Part of a small language model's weights.
Size: width 128, MLP 192 GeGLU, vocabulary 2048.
Architecture: RMSNorm before each block, learned and rotary positions, tied embeddings.
Each number is 128 + 24 x the weight over its row's rms, rounded and kept within 0 to 255. Layers, rows and columns count from 0. The size above them is the row's rms in percent of the matrix's.

# layer 12 attention query, 128x128, rms 0.056, rows 81-107, columns 0-127
size [107 152 139 158 162 164 172 173 168 173 172 183 168 175 169  39  46  41  46  38  53  46  51  56  50  83  53]
[[102 102 172 121 152 125 135 116 125 118 151  79 127  93 165 129 108 117  98 126 115 105 144 117 112 146 163 115 122 129 127 136 113  95 128 129 141  95 113 118 124 119  92 117 123 169 156 120 156  62 115 166 100 164  97 154  89 110 122 121 133 103 119 178 134 170  93 162  96 134 107  87 109  89 122 126 143 135 132 158 140 134 128  64 122 106  96 125 111 137 148 137 123 106 124 128 120 140 132 118 137 103 129 164 166 180  87 134 160 147 167 134 165 138 119 140 116  78 171 114 149 115 117 105 142 136 136 124]
 [158 121 118 108  98 124 119 155  92 169 143  87 120 151 136 114 131 140 133 120 156  99  62 146 152 149 128 145  62 103 161 125 164 145  93 117 116 127 107 136  96 142 147 114 121 112 114 145 177 102 147 141 103 138 122 136 150 114 105 147  99 152 123 129 141  92 180 154 178 179 138 136 141 123 132 125 125 113 113 108 139 115 128  88 144 127 107 134 130 117  84 118 163 133 110 119 113 126 115 118 151  97  81 141  79  96 140 129  99 138  98 142 152 121 133 100 104 103 140 125 130 147  80 102 107  73 119 140]
 [124 143 103 142 110 123 130 171 113 149 128 163 126 127 140 132 142 119 123 164  81 120 150 125 119 117 125 102 135 153 116 117 154 124 147 136 141 120 141 135 106 116  86 137 176 132 125 136 123 121 112 134 130 137 157  76 120 172 101 158 118 152  82 174 191 119 147 123 126  81 143 156 106 113 150 113 118 127 106 108 152 149 151  87 144 152 110 124 139  89 143 145 160 176  94 104  99 132 126  84 125 122 210 141 135 136 101 137 161 131  89 129 161 125  96 118 155 130 153 138 153 170 156 116 145 108 139 102]
 [134 124  64 104 127 139 125  91 139 147 126 142 147 128 135 122  87 136 133  91 162 137 100 140 128  59 112 134 146 129 135  75  96 115 107 169 167 106 135 121 113 153 125 122 141 124 167 132 114 166 162 132 125 112 135 129 161  90 131  82 161 117 143 120 102 128 135 161  93 135 167 107 123 120 130 123  68 133 152 172 152 131 114 124 117 102 119 111 132 138 115 135 142 151 118 127  68 147 159 164 191 109 113 117 157 130 126  65 120 158 147 125 149 144 124 132 125 100 124 131 111 138 139 131 122 136 139 168]
 [127 178 131 132 190  95 118 126 124  93 121 132 175 114 116 156 136 111 141 100  97 124 145 161 113 149 146 149  93 116 159 130 140 157 132 111 125 106 123 108 119 181 106 112 143 136 122 111 117 100 175 171 106 126 109 119 116 127 102 111 122 123 167  93  75 128 118 118 128 126 128  90 149 138 158 106 142  93 153 116 133 133 132 148 151 155 107 156 129 130 115 129 119 111 109 123 139 118 123 148  73 160 123 157 144 158 135 129  85 155 113 143 113  93 142 106 154 157 136  85 177  63 147 143  85 138 119  98]
 [134 118 114 116 110 132  91 111 139 127 128 143 177 150 119 116 181 128  80 134 137 161 159 132 119  90 155  96  95 108 125 110 112  93 129 166 165 132 115 120 131 135 136 129 146 110 113 147  81 107 130 141 166 116 164 156 154 124  99 126 136  99 129 154  82  83 130 122 146 175 144 125 116 117 129  95 184 108 124 107 150  85 110 165 133 116 140 117 117 139  89 126 183 176 115 115 146 133 163 116 155 161 131  91 102 142 125 127 129  90  95 147 119 108 109 126 135 148 145 115 146  92 153 131 124 120 178 119]
 [ 97 172 122 154 183 133 121 103 123 122 132 124 137 138  70  91 134 124 180 100 117 132  72 163 148 105 154 158 111  87 147 103 143 117 121  99 129 123 112 111 154  85 102 114 105  92 132 125 123  82 153 108 153 142 143 139 149 135 127 110 138 168 123 141 123 141 149 107 152 111  87 116 110  86 169 138 114 142  79 155 140 117 135 125 150 148  97 142 147 144 145 127 126 145 116 163 152 148 136 130 139  97 158 126 111 132 108 101 126 155 170 135  96 178 101 162 161 158 132 138 105 157 122 125  99 145 157 132]
 [ 80  91 142 169 121 140  95 146  95 110 113 139 122 132 116 128  99  78 131 150  94 104 106 106 131 147 147 100 107 158  96 105 140  87 139 148 119 145 152  94 108 119 149 132 146 119 180 143 136 104 126 133 136 129 111 147 112 127 115 125 102  87 175 108 125 137  97 143 136 114 127  91 133 115  97 117 129 189  93 113 157 104 105  83 147 142 145 160  98 106 100 169 114 140  82 164 105 134 156 143  82 121 145 129 138 129 154  82  80 135 120 123 140 143  83 126 117 144 102 113 148 139 139 155 101 120 147 130]
 [119 170 120 145 123 132 152 119 119  97 123 164  70 153 128 112 109 129 134 123 137 119 138 114 121 161 116 139  66 117 118  73 128 140 111 153 153 134 107 158 105 139 181  93 141 152 124 154 135 143 143 138 132  88 119 139 146 115 105 111 153 133 125 130  93 147  74 126 124  98  90 130 159 115 135 153 126 145 125 124 152  86 152 153 139 139 185 120 148 169 102 146  98 128 163 117 147 147  87  72 111 130 112 140 178 104 141 138 173 102 146 133 129 131 105 115 139 127 100 133 159 173 173 126 116 112 134 128]
 [134 177 145 131 134 125 119 131 153 110 115 105  97 153 126 132 128  97 161 149 125 130 157 132 180  97 123 103 103 143 135 145 101 147 157 156 110 105 165 131 129 128 146  96 100  87 137 145  81 196 135 149 148 136 156 165 103 128 150 149 174 121 145  95 138 121 158 114 159 129 117 142 119  96 153 149 159 112  85 122 147 140 121 170 124  79 131 139 142 133 105 152 164 150 113 150 123 111 106 160  91 103 155 143 154 175 107 129 150 128 135 121 112 139 107  98  75 104 143 103 157 113  93 126 112 100 115 128]
 [124 142 150 133 155  96 136 128 107 105 139 136 146 115 116 110 104 149 100 120 113 148 129 124 117 116 168 109 104 156 144 121 145 160 150 164 122 162 161  80 104 158  79  86 119 121 120 118 152 181 132 107 114 154 105 128 177 108  97 110 143 155 149 106 130 110 115 167 148 109 124 151 101 145 126 163 133 101 111  89 145 173  79 116  92 148 128 102 108  96 106 125  90 130 101 142 162 138 148  69 135 125 115 141 140 126 177 144 140 165 107 101 133 133 155 109 130  97 139 118 105 139 156 130  92 111 114 169]
 [152 134 162 131 128  95 135 131  99  99 111 151 133 120 135 114 110 138 133 137 144 163 114 119 160 142 185 128 128 136 164 185 106 160 154 118 158 129 121 120 136 124 139  93 163 148  81 142 104  67 137 144 130 115 118 117 149 157 180 125 136  85 122 125  95 140 106 136 109 129 174  84 106 129 183 145 131 146  93 150 119 115 115  76 107 136 118 137 147 143 110 192 118 130 151 116 129 146 151 163 154 166 133 115 110 104 109 183 139 123 133 120 106 152 107 132 112 106 140 154 145 158 112 133 139  98 100 126]
 [136 132 108 145  90 159 126 179 133 145  60  87  82 138 108 128 172 100 126 122 103 141 117 115  90 110 126 103 124 162 118 146 129 161 123 119 100 100 103 139 164 131 108 121 115 127 145 154 117  93 146 113 133 118 152 163 167 135 139 146 157 126 156 136 144 166 104 144 132 140 134 112  73 116 134 112 157 124 163 126 100 104 112  87  72 190 151  90 133 158 129 117  89 142 111 108 140  93 135 115 126 139  98 115 123 143 123  91 125 157 121 116 115 155 144 134 110 111 154 103  99 143 135 148 145 174 131 110]
 [152 121 116 148 148 142 143 117 141 135 108 157  89 110 114 118 110 120 172 140 135 141 142 138 101 171 117 155 116 125 132 134 155 114 100 130 149 109 130 116 149 113 140 113 154 123 134 116 145 102 137 129 141 133 157 129 127 135 109 150 131 120 113 119  95 152 188  70 125 106 129 111 111 108  75 154 158 100 149 111  98 117  85 136  94 106 153 139 109 115 179 167 162 134 121 140  98  92 116 119 144 124 112 158 127 125 120 142 148  98  94  98 193 158 111 160  93 134  98  96 115 119 211 134  97 117 105 112]
 [ 92 164  92 157 100 126  70 122 140 149 175 103 145 121 130 106 169 134  98 108 140 137 159 115 152  99 154 150 125 107 128 158 130 118 147 111 166 126 132 109 155 149 147 148  83 118 165 144 139 108 139 169  79 133 141 119 102  93 173 143 126 151 115 116  96  94 107 120 106  92 117 137 118 116 100 152 131 126 100  81 110 171 135  92 120 120 126 136 147 127 137 114 104 131 131 133 100 116  95 135 145 127 137 115 120 115 175 140 143 140 116 135 102 133 134 108  79 115  88 144 107 136 176 178 117 108 100  85]
 [147 160 132 135 148 113 135 110 105 131 118 134 123 125 176 178  71 111 138  93 126 146 140 105 160  79 108 119 140 134 160 149 139 175 142 149 111 147 152  91 110 141 120 106 101 157 134  81 131 117 138 159  57 160 138 128 128 124 102 147  83 203 107 110 144 106 147 113 141 145 117 114 124 119 141 135 126 141 115 128 135 136 134 131 143 159 130 150  91 150 101 146 104 120 150 120 103 143  91  81 153 118 135  99 157 104  98 131 159  71 101 142 155 129 110 139 131 110 120 121 107 128 113 141 131 158 142  89]
 [144 144 113 134 137 121 113 144 138 108 126 113 115 119  92 136 207 111 133 131 128 105 129 140 100 141 137 129 158 149 130 110 122 128 115 162 161 139  97 128 157  98 124  86  80 125 102 138 132 151 122 132 144 117 131 121 129 104 118 165 136  97 188 166 158 134 110 130 147  94 103 100 137 142 109  83 127 144 143 166 163 150 153 114 157 119 130 131 156 165 196 125 161 133 163  88 114 156 108 118 115  87 132 142 139 144 137 137 114 157 119 123 141 121 105 145 104 173 161  86 127 119 116  75 103 149 156 156]
 [167  95 151 130 114 126 114 104  88  97 133 153 111 112 153 139 132 107 121 133 151 167 125 137 160  83 172 103 142 151  91 151 186 108 156  96  89 117 111  78  63 133 126 129 154  99 123 141 129 107  80 119  80 154 137 128 119 134 132 150  99 171 119 125 175 118 143 142 125 129 101 136  98  86 130 130 119 126  99 139  91 143 135 147 115 109 108 122 133 125 116 170 102 109 122 163  98 111 112 137 162  88 145 100 165 114 114 115 123 138 141 114 160 178 127 116 158 144 131 122  93 112 132 143 118 129 132 129]
 [ 96 114 127 169 164 111 135 150 171 150 148 127 161 147 120 134 103 154 142 118 153 128 128 129  94 150 122 148 102 101 137 150  97 143 117 110 150 141 140 159 168 147 138  96 125 159 143 106 136 146 163 175 118 130 129 132 136 139 125  78 158 133 132 153 134 139 162 176 119 167 153 119 154 178 123 162 111  83 102 161 147 110 129 120 110 106  86 156 104 116 114  98 144 121 151 135 129 139 166 122 114 120  93 125 131 176 120 121 117 115 119 137 132  67 104 133 125 105 161 172 121 146 120 136 115 159 194  99]
 [131 143 109 150  84 107 121 109 143 117  90 130 112 157  86 140 115 150 125  91 162 140 172 128 162 128  83 146 142 136 119 127 148 143  88 148 165 159 116 102 117 107 168 122 126 106  95  81 134 158 103 150 117 132 132 146 131  87 136 171 177 160 146 131 114 144 145 130 137 141 160 118 102 101 170  99 147 135  87 120 133 136 132 105 118 158 143 131  96  98 137 137 103 106 166 109 140 126 140 166 113 140 104 126 138 161 106 149 118 153 181 105 115 131 128  88 108 176  94 114 100 113 146 133 100 166 114 101]
 [104  98 149 140 171 129 142 113 138 173 159 150 130 148 183 112  84 135 111  92 137 157 132 116 142 132 161 120 108 144 153 145  95 114 155  92 153  88 144 132 141 153 135 147 136 131 145 115 122 115 153 164 149 153 104 133 108 152 133 123 120 131 132 132 137 163 110 108 135 193 140 133 108 131  78 198 126  97 107 122 117 130 172 133 108 111 148 149  69 120 116 100  92 107 144 152 144 143 135 151 101 132 122 140 116 153 119 133 142  67  98 137 130 127 152 137 135 121 158 159 118 126 102 149 174 136 164 100]
 [149 157 145 146 128 119 107 108 121  97  77 109 123 100 125 165 171 142 127 155 140 130 159 137 131 100  97  88 144  83 157 138 152 137 131 107 137  96 140 110 118  84 119 114 137 118  81 128  95  93  73 157  77 152 106 131 134 118 116 115  99 140 104 123 114  73 106 170 132  91  84 111 118 103  94 128 127 102 148  72 131 138 129 126 104 110 147 141 120 102 152 119 112 101 165 126  91 131 148 130 145 162 128  90 146  99  94 138 128 118 146 155 182 125 138 144 125 130 102 156 123 157 123 137 121 154 123 139]
 [134 163 129 119  93 118  99 106 107  87 117 108 124 113 120 134 135 152 121 165 135 162 135 190 102  86  84 159 142 124  98  96 108 140  98 133  80 177 125 103 126 118 132 116 122 110  97 147 118 143  96 136  73 124 126 147 111 120 112 138 157 163 122 113 140 111 145 137 136  90 137 131 148 134 144  95 136 140 147  71 141 123 118 120 172 137 114 110 142 138 156 166 126  97 109 145 100 129 112 117 157 132 132 101  81  78 155 111 135 143 156 111 177 148 137 140 110 156  93 131 146 118 168 114 147 131  76 126]
 [129 103 141 131 153 139 173 112 153 159 125 117 164 150 156 119 116 114 132 111 114 126 140  91 108 156 136 151  87 112 172 119 111  87 152 102 157  91 147 153 174 158 127 135 143 142 164 100 153 101 154 132 138 160 150 118 117 152 115 127 133  68 138 134 147 144 134 111 123 175 136 121 149 124  93 182 102  87  99 138 115 153 122 154  94 118 137 158 117 103  91  72 108 142 147 123 172 156 144 144 104 114 122 116 109 157 138 156 119 107  98 123 100 113 123  91 138  98 155 142 121 117 107 158 132 134 170 105]
 [119 154 140 101 143  98 108 100  85  89 146 115 147 123 121 133 160  99 169 149 124 118 169 117 130 102 134  94 170 104 123 159 145 151 146 152 109 139 113 110  63 162  84 146 153 104 115 162  88 117 125 140  85 152 102 107 134 114 106 137 134 145  86  90 133  96 129 107  94 120 112 136 146 154 157 127 116 122 172  79 128 131  99 148 148 100 135 130 143 114 115 139 126 106 126  95  72 131 110 133 145 118 121 119 124  69 116  96 144 111 100 142 146 124 104 135 150 129  59 127 120 115 133 128 147 104 136 122]
 [130  80 148 129 143 158 156 127 182 163 120 149 121 118 135 121  74 146 136 100 103 149 133 142 129 149 112 135 107 131 143 100  94  96 164 103 163 127 124 132 200 124 143 128 126 155 114 115 166 129 153 116 151 123 148 154 114 179  86 126 104 102 156 146 143 176  97 128 138 112 185 148 111 122 108 131 132 124  95 167 124 141 157 116 114 138 108 121 153 125 153 109 135 117 134 149 161 130 185 141 110 116 146 129  88 162 151 155 117 121 153 136 100 120 159 101 100  80 159 114 141 132 132 143 116 151 141 100]
 [161  92 156 116 130 121 166 127 161 125  85 156 140 104 146 170 108 114 163  94 105 138 154 135 130 141 122 120 155 109 121 149 134 115 201 110 149 126 137 118 122 140  99 128 135 133  97 106 107  90 146  86 121 161 126 162  97 138  98 173 111 112 179 138 149 149 119 118  92 117 165 136 112 119 107  70  91 135 126 139 120 131 125 128 141 163 123 102 170  92 130  85 110 131 140 144 154 150 142 137 149  97 147 113 110 120 110 143 133 128  93 158  63 122 140  86 114  91 139 117 137  98 121 126 141 109 148 131]]
# layer 12 attention key, 128x128, rms 0.0561, rows 81-107, columns 0-127
size [117 123 155 150 152 156 162 167 160 168 169 170 162 165 162  48  45  46  41  50  50  54  43  52  55  78  66]
[[ 79 152 133  92 131 142 118 119 121 139 134 152  89 111 124 195 166 124 150  98 133 105 141 129  97 108 123 135 127 149 116 128  99 187 112 175 176 135 118 159 140  70 113  94  98 115 124 113 112 138 146 109  83  92 157 146 143 129  97  92 153 171 147  98 113 129 132 140 131  92 157 170 146 135 129 144  93 115 105 130 126  96 143 165 131 146 128 107 134  98  76 138 115 108 113 158 121 118 125 162 143 174 107 117 161 150  89 150 126 127 127 106 125  97 137 131 112 131 108 110 110 140 140 151 134 108 154 116]
 [172 155 122 119 130 135  91 153 127 148 138 147 147 149  89 122 137 140 169 102 119 128 126 140 118 137 149 139 121  70 172 203 120 161 144 170 121 116 135 135 143 168 190 117 137 101  92 160 137  90 137 117 151 147 119 179 130 117 120  90 110 159 116 149 151 139  97 144 124 113 125 115 152 150 153 129 107 138 143 123 137 141 105 148 175 153  98 150 148 189 110 119 121  83 137 135  89 114 153 108 162 163 106 136 132 134 147  78 109 126 141 115 147 134 127 103 113 140 110 134 161 123 130 103 113 133 131 125]
 [147 154 157 109 188 106 112 147 122  88 182 114 106 129  94 129 126  83  93 167 166 114 132 148 106  90 152 149 110 114 141 106 133 100 140 128 126 124 136 129 109 106 122 132 144 144 141  90 133 129 138 124 106 107 144 154  96 140 152 181 108 134 116 159 155 141 116 120 127 117 120 161  95 148 118  94 167 141 132 161 136 138 147 170 125 124 152 113 143 148 129 121 106 116 116 154  89 137 157 150 145 123 152 131 131  89 140 134 137 147 119 142 130 175 139 130  64 113  85  73  70 125 120 118 165 129  92 127]
 [110 102 137 127 113 176  95 136 113 138 162 166 113  72 124 168 139 153 148 139 132 128 120 106 138 149 151 138 110  98 119 144 139  80 100 121 156 132 111 120 175 132 111 134 153 161 126 187 115 173  96 118 115 161 166 130 145 110 111 127 138 110 117 134 138 162 143 191 115 135  96 143 112 135  83 106 151 138 142 137 149 128 112 160 104 136 176 130 159 124 138 149 167 107  87 162 120 124 139  75 154 110 138 130 100 139 138 115 163 106 135 111  98 130 159 162  97 133 140 123 130 127 147 139 170 139 165 128]
 [113 109  97 125 132 170  86 168 107 133  81 108 140 129 112  89 140 122 154  98 126  94 152 124 130 117 123 132 138 123 156 160 122 116 175 125 128 126 145 182  85 169 141 108 126 131  94 149 129 123 108 135 117 105 113 159 116 160 132  86 122 181  76 117 113 102 140 138  98 125 144 153 103 111 124  94 121  89 137 107  99 132 151 142 143 144  86 158 151 170 141 106 136 174  98 157 140 137 100 108  82  92 128 174 151 127 118 122 111 141 111 135 113 118 139 160  86 144 116  90 104 105 124 131 123 114 115 109]
 [105 132 104 115 126 103  67 133 122 124 167 169 152 165 106 122 126 169 135 135 151 103 113 157 156 102 132 102  84 149 107 108 136 141 130 125 128  66 147 122 150 113 139 125  85 137 140 147 177 152 157 155 116 110 130 111 109  96 122 135 138 114 116 118 115 108 147  84 148 155 143 128  90 119  95 114 118  85  89 115  88 131 111  89 130 120 142 101 142 146 121 116 128  78 158 153 113 102 109 128  99 107 138 142 136  86 102 104 152 181  89 155  71 126 130 101 126 129 134 149 131 117 158 101 124 120 140 114]
 [139 144 149 148 133 117  98 168 136 130  86 113 141 101 112 117 119 150  96  94 152 164 125 156 125  65 109 148 100 114 115 141  92 108 125 135 165 109 139 108 102 118 151 124 136 113 171  96 121 141 123 138 167 143 124 143 162 133  83 112 107 160 169 156 107 132 132 154 135 139  95  96  77 137 144 151 116 144 103 130 134 133 125 153 141 160 131 116 130  83 144 149 131 134 117 137 124  58 143 107 158 117  95 116 181 136 154 157 110 162 125 136 146  89 132 102 122 143 113 139 112  97 111 126 192 149 151 149]
 [173 104 118 128 115 183 101 157 110 113 156 108 140 134 131 136 143  91 100 141 148 143 102 102 115 121 169 117 144 108  98 120 100 148 162 167 114 190 161 146  87 110 151 127 142 128 113 141 135 176  93 149 112 138 122 179 113 118 156 136 142 116 127 145 130 146 127 162 136 138 127 116 101 162 108 125 146 132 112 106 163 118 108 125  97 116 151 149 142  90 107  90  76 126  96 105 154 127 128 118 102 111 118  83 158 136 149 129 140 167 118 154 125 102 119 119 141 155 163 180 107 125 137 137 116  93 111  80]
 [135  98 128 188 136 118 108 125 131 158 127 140 110 134 150 133 121 127 120 141 118 101 101 126 101 151 102 150 154 149 121  83 103 125 111 142 167 124 166 149 144 149 170 125 100 120 100 121 104 133 110 123 129 145  82 143  99 121 115 129 152 138 109 153 129 113 135 151  93  70  95 154 158 152 145 102 109  83  98 120 124 125 160 127 126 102 161 139 126 135 117 105 143 179 164 113  80  64 110 114  73 153 125 121 135 104 155 159 143 123 143 126 138 108 102  96 151  80 104 152 117 142 158 121 128 116  90 156]
 [102 146 126  78 145  95 117 143 135 123 164 128 155 140 135 111 100 172 105 133 114 118 116 115 148 152  90 125 135 117 102 177  79 185 157 134 127 122 122 142 113  94 123 132 176 149 146 141 156 116  89 125 132 124 148 152 127 108 132 135 169  61 110 116 105 107 140 136 118  96 117 157 160 139 164 152 157 102 110 113  98 100 146 127 142 131 167  94 125 111 147 149 150 162 134 159 135 134 102 123 139  82 146 124 140 137 135 126 109 146 162  62 117 111 108 122 141 146 141 114 115  90 105 140 157  78 111 139]
 [141 101 140  91 126 128 127  78 179 156 130 117 125 138 146  81 134 169 135  90 127 165 124  97 146 100 148 148 135 154 104 139 122 164 120 132  97 116 116 109  72 130 124 128 163 149 148 134 121 148 133 151 100 159 110 127 137  85 114 153 158 108 119 131 120 113 153 105  84 147 121 120 128 106 119 100 102 139 135 131 139 148 162 173 103 162  66 144 104 141  87  52 114 123 117 135  96 124 134 113 108 131  99 114 145 107 155 149 105  85 136 100  87 143 115 141 124 120  85 120 123 156 129 106 126 127 103 121]
 [119 131  87 152 146 134 128 100  92 134 145 111 133 109 146  69  96 155 155 117  84 136 169 153 142 104 137  78 114 103 130 177  76 129  91 149 133  95 154 130 145 149 152  88  94 118 102  96 101 149 125  88 131 144 114 136 123 118 180 151 123 152 112 140 155  63 129 107 130 117 138 132  77 133 103 119 149 126  77 136 163 139 111 148 112 100 127 128 143 105 140 141 140 132 141 112 141 151 148 144 141 151 120 141 122 140 161 140 125 118 127 112 117 161 116 133 145  71 124 118 126  72 125 117 146 115 158 119]
 [116 118 143 115 103 126  96 138 145 128 112 114 122  80 125 147 141 136 162 128 159 143 152 106 163 104  87 130 173 169 136 133 156 133 140 125 117 130 128 120 114 117  91 120  94 110 153 107 182 103 130 101 152  98 139 144 127  75 127 126 153 175 156  95 139 122 117 184 161 139 163 147  95 140 128 154 136 157 157 160 163 146 126  92  81 141 118 153 140 137 108 132 165 140 156 131 116 107 146 116 127 137 117  88 132 133 135 125 134  99 101 176 138 157 100 113 141 100 152 139 102 118  76 110 139  97  74 133]
 [157 132 117 104 134 179 104  81 122 152 120 156 140 147 119 168 114 117  96 112 112 148 118 107  92 100 126 145 129 153  98 113 133 119 115 177  96 135 121 114  89 132 138  94 164 103 148 126 163  82 114 126 138  89 111 142 147 127 107 103 128 119 166 111 157  75 114 141 155 128 139 165 145 151 107 130 133  87 127 123  51 159 139 121 111  72 129 114 118 106 153 123 119 127 116  98  88 122 100 111 152 125 160 148 107 150 157 123 121 104 121 150 142 125 139 129 100 101 182 139 121 102 163 129 103 160 117 133]
 [ 89 124 143 117 103 123  93 130 127 105  97  93 113  98 136  96 143 132 119 139 154 115  98 116 170 132  97 102 103 145 125 131 185 135 108 141 114 115 158 119 101 124 137 132 167  64 120 142 134 113  99 100 113 147 186 120 104 138 131 129  91 189 150 137 134  89 167 141 116 109 142 144 152 138 142 124 166 150 105 120 140 122 131 142  83 145 136 133 170 130 126 121 110 102 135 103 135 157 116 147 135 116 166 116 102 131 140 153 133 129 138  89 116 111 169  80 128 126 105 127 130 132 173 190  95 157 140 163]
 [140 107  78 106 133 101  92 143 127  92 135 121 127 115 111 141 180 126 115 110 122 144 108  87 133 143 167  74 107  96 145  85  96 107  97 147 138 141 143 145 124  60  95 174 101 136 105 160 112 150 128 143 139 152 152 107 128 104 123 114 163 131  97  87 126 127 134 149  97 100 162 109 177 146 135 125  96 114 111 133 139 130 134 141  98 113 162 111 132 144 186 151 116 136 113  93 142 144 128 104  91 161 115 125 115 134 121 135 133 163 120 127 108 106 139 171 165 129 155 103 157 152 162 124 111 122 137 116]
 [102 172 148  64 117 166 110 105 137 114 128 135 112  97 124 131 104  92 120 154 116 134 127 148 132 108 115 156 174 120 106 171 116 140 152 121 132 147 143 102 153 114 133 117 117 122 123  81 151 150 139 129 127 150  97 168 131  92 137 103 140 127 148 136 156  90 143 129  85 152 183 119 165 146 114  82 150 122 142 125  87 135 124 104 102 104  99  91  86  77 142 123 134 120  86 182 117 141 100  72 125 144 113 167 160 100  93 134 107 136 161 110 138 120 118 126 134 122 112 124 112 140 128 152 118 111 117 120]
 [118 128 140 170 140  85 170 131 117 119 129 112 135 140 120 130 204 100  96  97 113 142 104 119 132 148 147 103 116 114 139 112 128 148 150 142  92 147 130 137 143  91 107 187 133 152 131 176 143 131 104 113 128 138 115  81 141 111 114 144 135  75 119  79 123 132 157 120 153 112 116 130 130 133 111 116 119 110 136 128 192 120 116 109 119 138 162 138 168 170 166 156 147 123 136  77 160 111 133 156 130 168 108 153  93 134 144 107 112 107 145 178  94 125 166 139 143 110 144 172 134 129 144 150 123 124 129 121]
 [167 146 126  81  77 153 102  97  94 114 143 158 108 131 134 128 165 103 129 139 116 130 124 112 109 110 113 125 166 123  98 117 105 152 105 147 181 117 118 112 119 116 123 129 112 115  94  66 125 140 153 160 129 152 139 143 140  89 157 131 138 120 139 144 117 116  74 113 138 146  84 123 119 118 150  95 150  72 162 134 126 140 141 153  89 106 105 126 109 117  85 133 138 134 137 139 123 145  87 132 136 129 129 118 161  90  96 151 124  95 141  94 155 119 128 107 153 164 102 147 116  93 146 127  68 102  86 119]
 [150 121 142 130 161 113 151 108 137 147 115 131 136  77  90 161 146 130 151 141  82 172  95 124 104 173 122  84  87 136 110 121 109 135 159 101  90 113 123  85 161 155 112 133 131 124 143 140 148 117  99  76 138 114 142 119  92 101 154 115 137  94 143  97 149 140 123 151 109 138 143 125 115 130 160 157 150 109 113 166 139  63 125 139 136 143 172 111 161 160 108 138 140 110 110 125 119 151 129 109 108 154 150 131  81 161 136 139 116 157  86 133 120 100 125 155 109 110 155 121 156 142 100 163 145 115 166 106]
 [109 148 103 107  80 127  88  61 151 118 156 136  87 156 146 138 136 108 111 142 146 109 123 137 108 103 104 154 164 146 129 137 130 153 103 119 136 149 130  79 142 146 125  83  95 124 141  95 127 159 141 114 130 118 103 108 158 117 114 163 150 138 169 145 102  90 132 106 150 132 103 126 123 108 146 125 165 118 123 153 108 146 138 152 112 135 166 123 113 105  77 170 145 161 125 134 119 118 101 116 156 120 136  96 181  98  81 129 122 165 145 112 153 147 117 105 163 141  95 154 127 105 142 132  80  97 105 146]
 [111 143 110 107  79 111 162 119  83 107 125 119 136 129  98 126 109 107 109  86 122 146 157 125 146 115 166 126 151 144 132 108 167 120 118 159 107 181 139 140  91 107 119 145 145 129  88 151 145 108 124  94 124 128 152 135 109 137 141 173 120 102 175 142 135 151 155 141 138 122 181 111 113  84 129 110 149 145 149 102 135 130 153  96 149 132  77 171 121  93 160 108 105 133 115 122 160  94 127 137 126 132 102  91 138 109 128 135  91 138 152  88  87 125 116 114 142 160 100  92  64 108 141 108 103 128 121 119]
 [ 90 142 119 139 141 126 121 200  65 105 126 108 169 151 128 134 122 102 103 111 144 155 126 152 140 118 166 126 137 123 122 138 102  78 145 121 140 113 131 180 116 116 132 149 122 119  85 158 112 104 115 122  94 145 118 133 111 160 145 141 128 189 114 183 113 109 138 102 152 139 107 129  92 123 116 105 112 142 113 104 164 139 131  96 160 119 118 105 146 145 154 149 142 128 101  88 147  89 127 111 110 117 130 111 162 130 159 115  82 130 181 124 103 148 115 158 131 126 106 108  92 133 104 141 100  81 122 144]
 [175 106 120 113 147 110 128 116 165 137 130 116 101 111 124 133 131 116 163 114  86  95 118 109  69 160  91 137 115 140 125 121 147 124 118 101 160 125 123 111 140 125 143 108  96 106 121  90  96 182 119 133 156 134 136 124 105 109 140  98 119 131 123  89 127 118  86 160 121 140 129 158 161 153 162 161 140 156 126 132 108 107 142 176  84 130 183 134 131 128  65 157 121 144 134 144 138 171 128 155 119 156 136 142  88 176 108 112 129 112  79 125 127 107 148 108 116 142 153 114 148 113  75 152 157 123 150 135]
 [114 151 109 129  61 144 119  88 155 141 130 144 108 157 157 132 126 145 103 145 145 118 107 130 110  55 107 162 146 166 146 128 152 124 112 148 111 171 148 127 109 100 131 155 153 138 137 135 120 129 150 147 141 119 123  96 117 132 100 151 154 128 176 141 179 137 156 114 122 154 121 100 126 103 161 130 151 112 151 114 138 138 125 158 118  90 102 130 116  89 138 157 133 148 146 120 132 126 131 120 160 139  75 106 144  88 119 135 115 148 153 123 185 160 116 106 169 139 120 186 158 144 136 109 109 114  90 168]
 [142 111 117  99 133 139 111 153 131 118 139  76 113 105 118 129 113 111 153 134  82  94 107 140  86 142 145 111  98 110 139 102 190 121 148 170 162 140 110 113 103 159 159 109 109 100 127 136 112 117  93 123 142 123 153 155 127 112 172  89 120 143 134 102 103 140 123 158 108 152 159 196 133 145 109 137 117 126 122 127 100 115 147 118 126 188 125 155 124 133  81 124 116 144 144 147 102 153 106 165 136 128 147 155 132 171 147 115 148 113 112 122 110 117 113 115  87 154 141 101 121 128  88 166 146 173 172 148]
 [123 117 131 146 105 126 124  64 151 181 135 127  83 169 121 110 137 123 115 133 130 116 146 121  70 138 105 112 134 156 113 116 141 127 104 147 133 186 171 110 119  98 112 122 118  96 148 117 116 148 129 152 180  91 164 101 108 126 103 128 125 123 153 139 165 130 135 134 151 141 146  96 126 101 146 185 132 125 107 107 131 116 148 147 109 115 114 156  89 155 144 107 141 161 148 123  89 117 119  98 151 140  93 133  94  94 109 126 145 142 106 132 168 138  92  93 157 170 157 171 140 142 130 101 132 128 115 161]]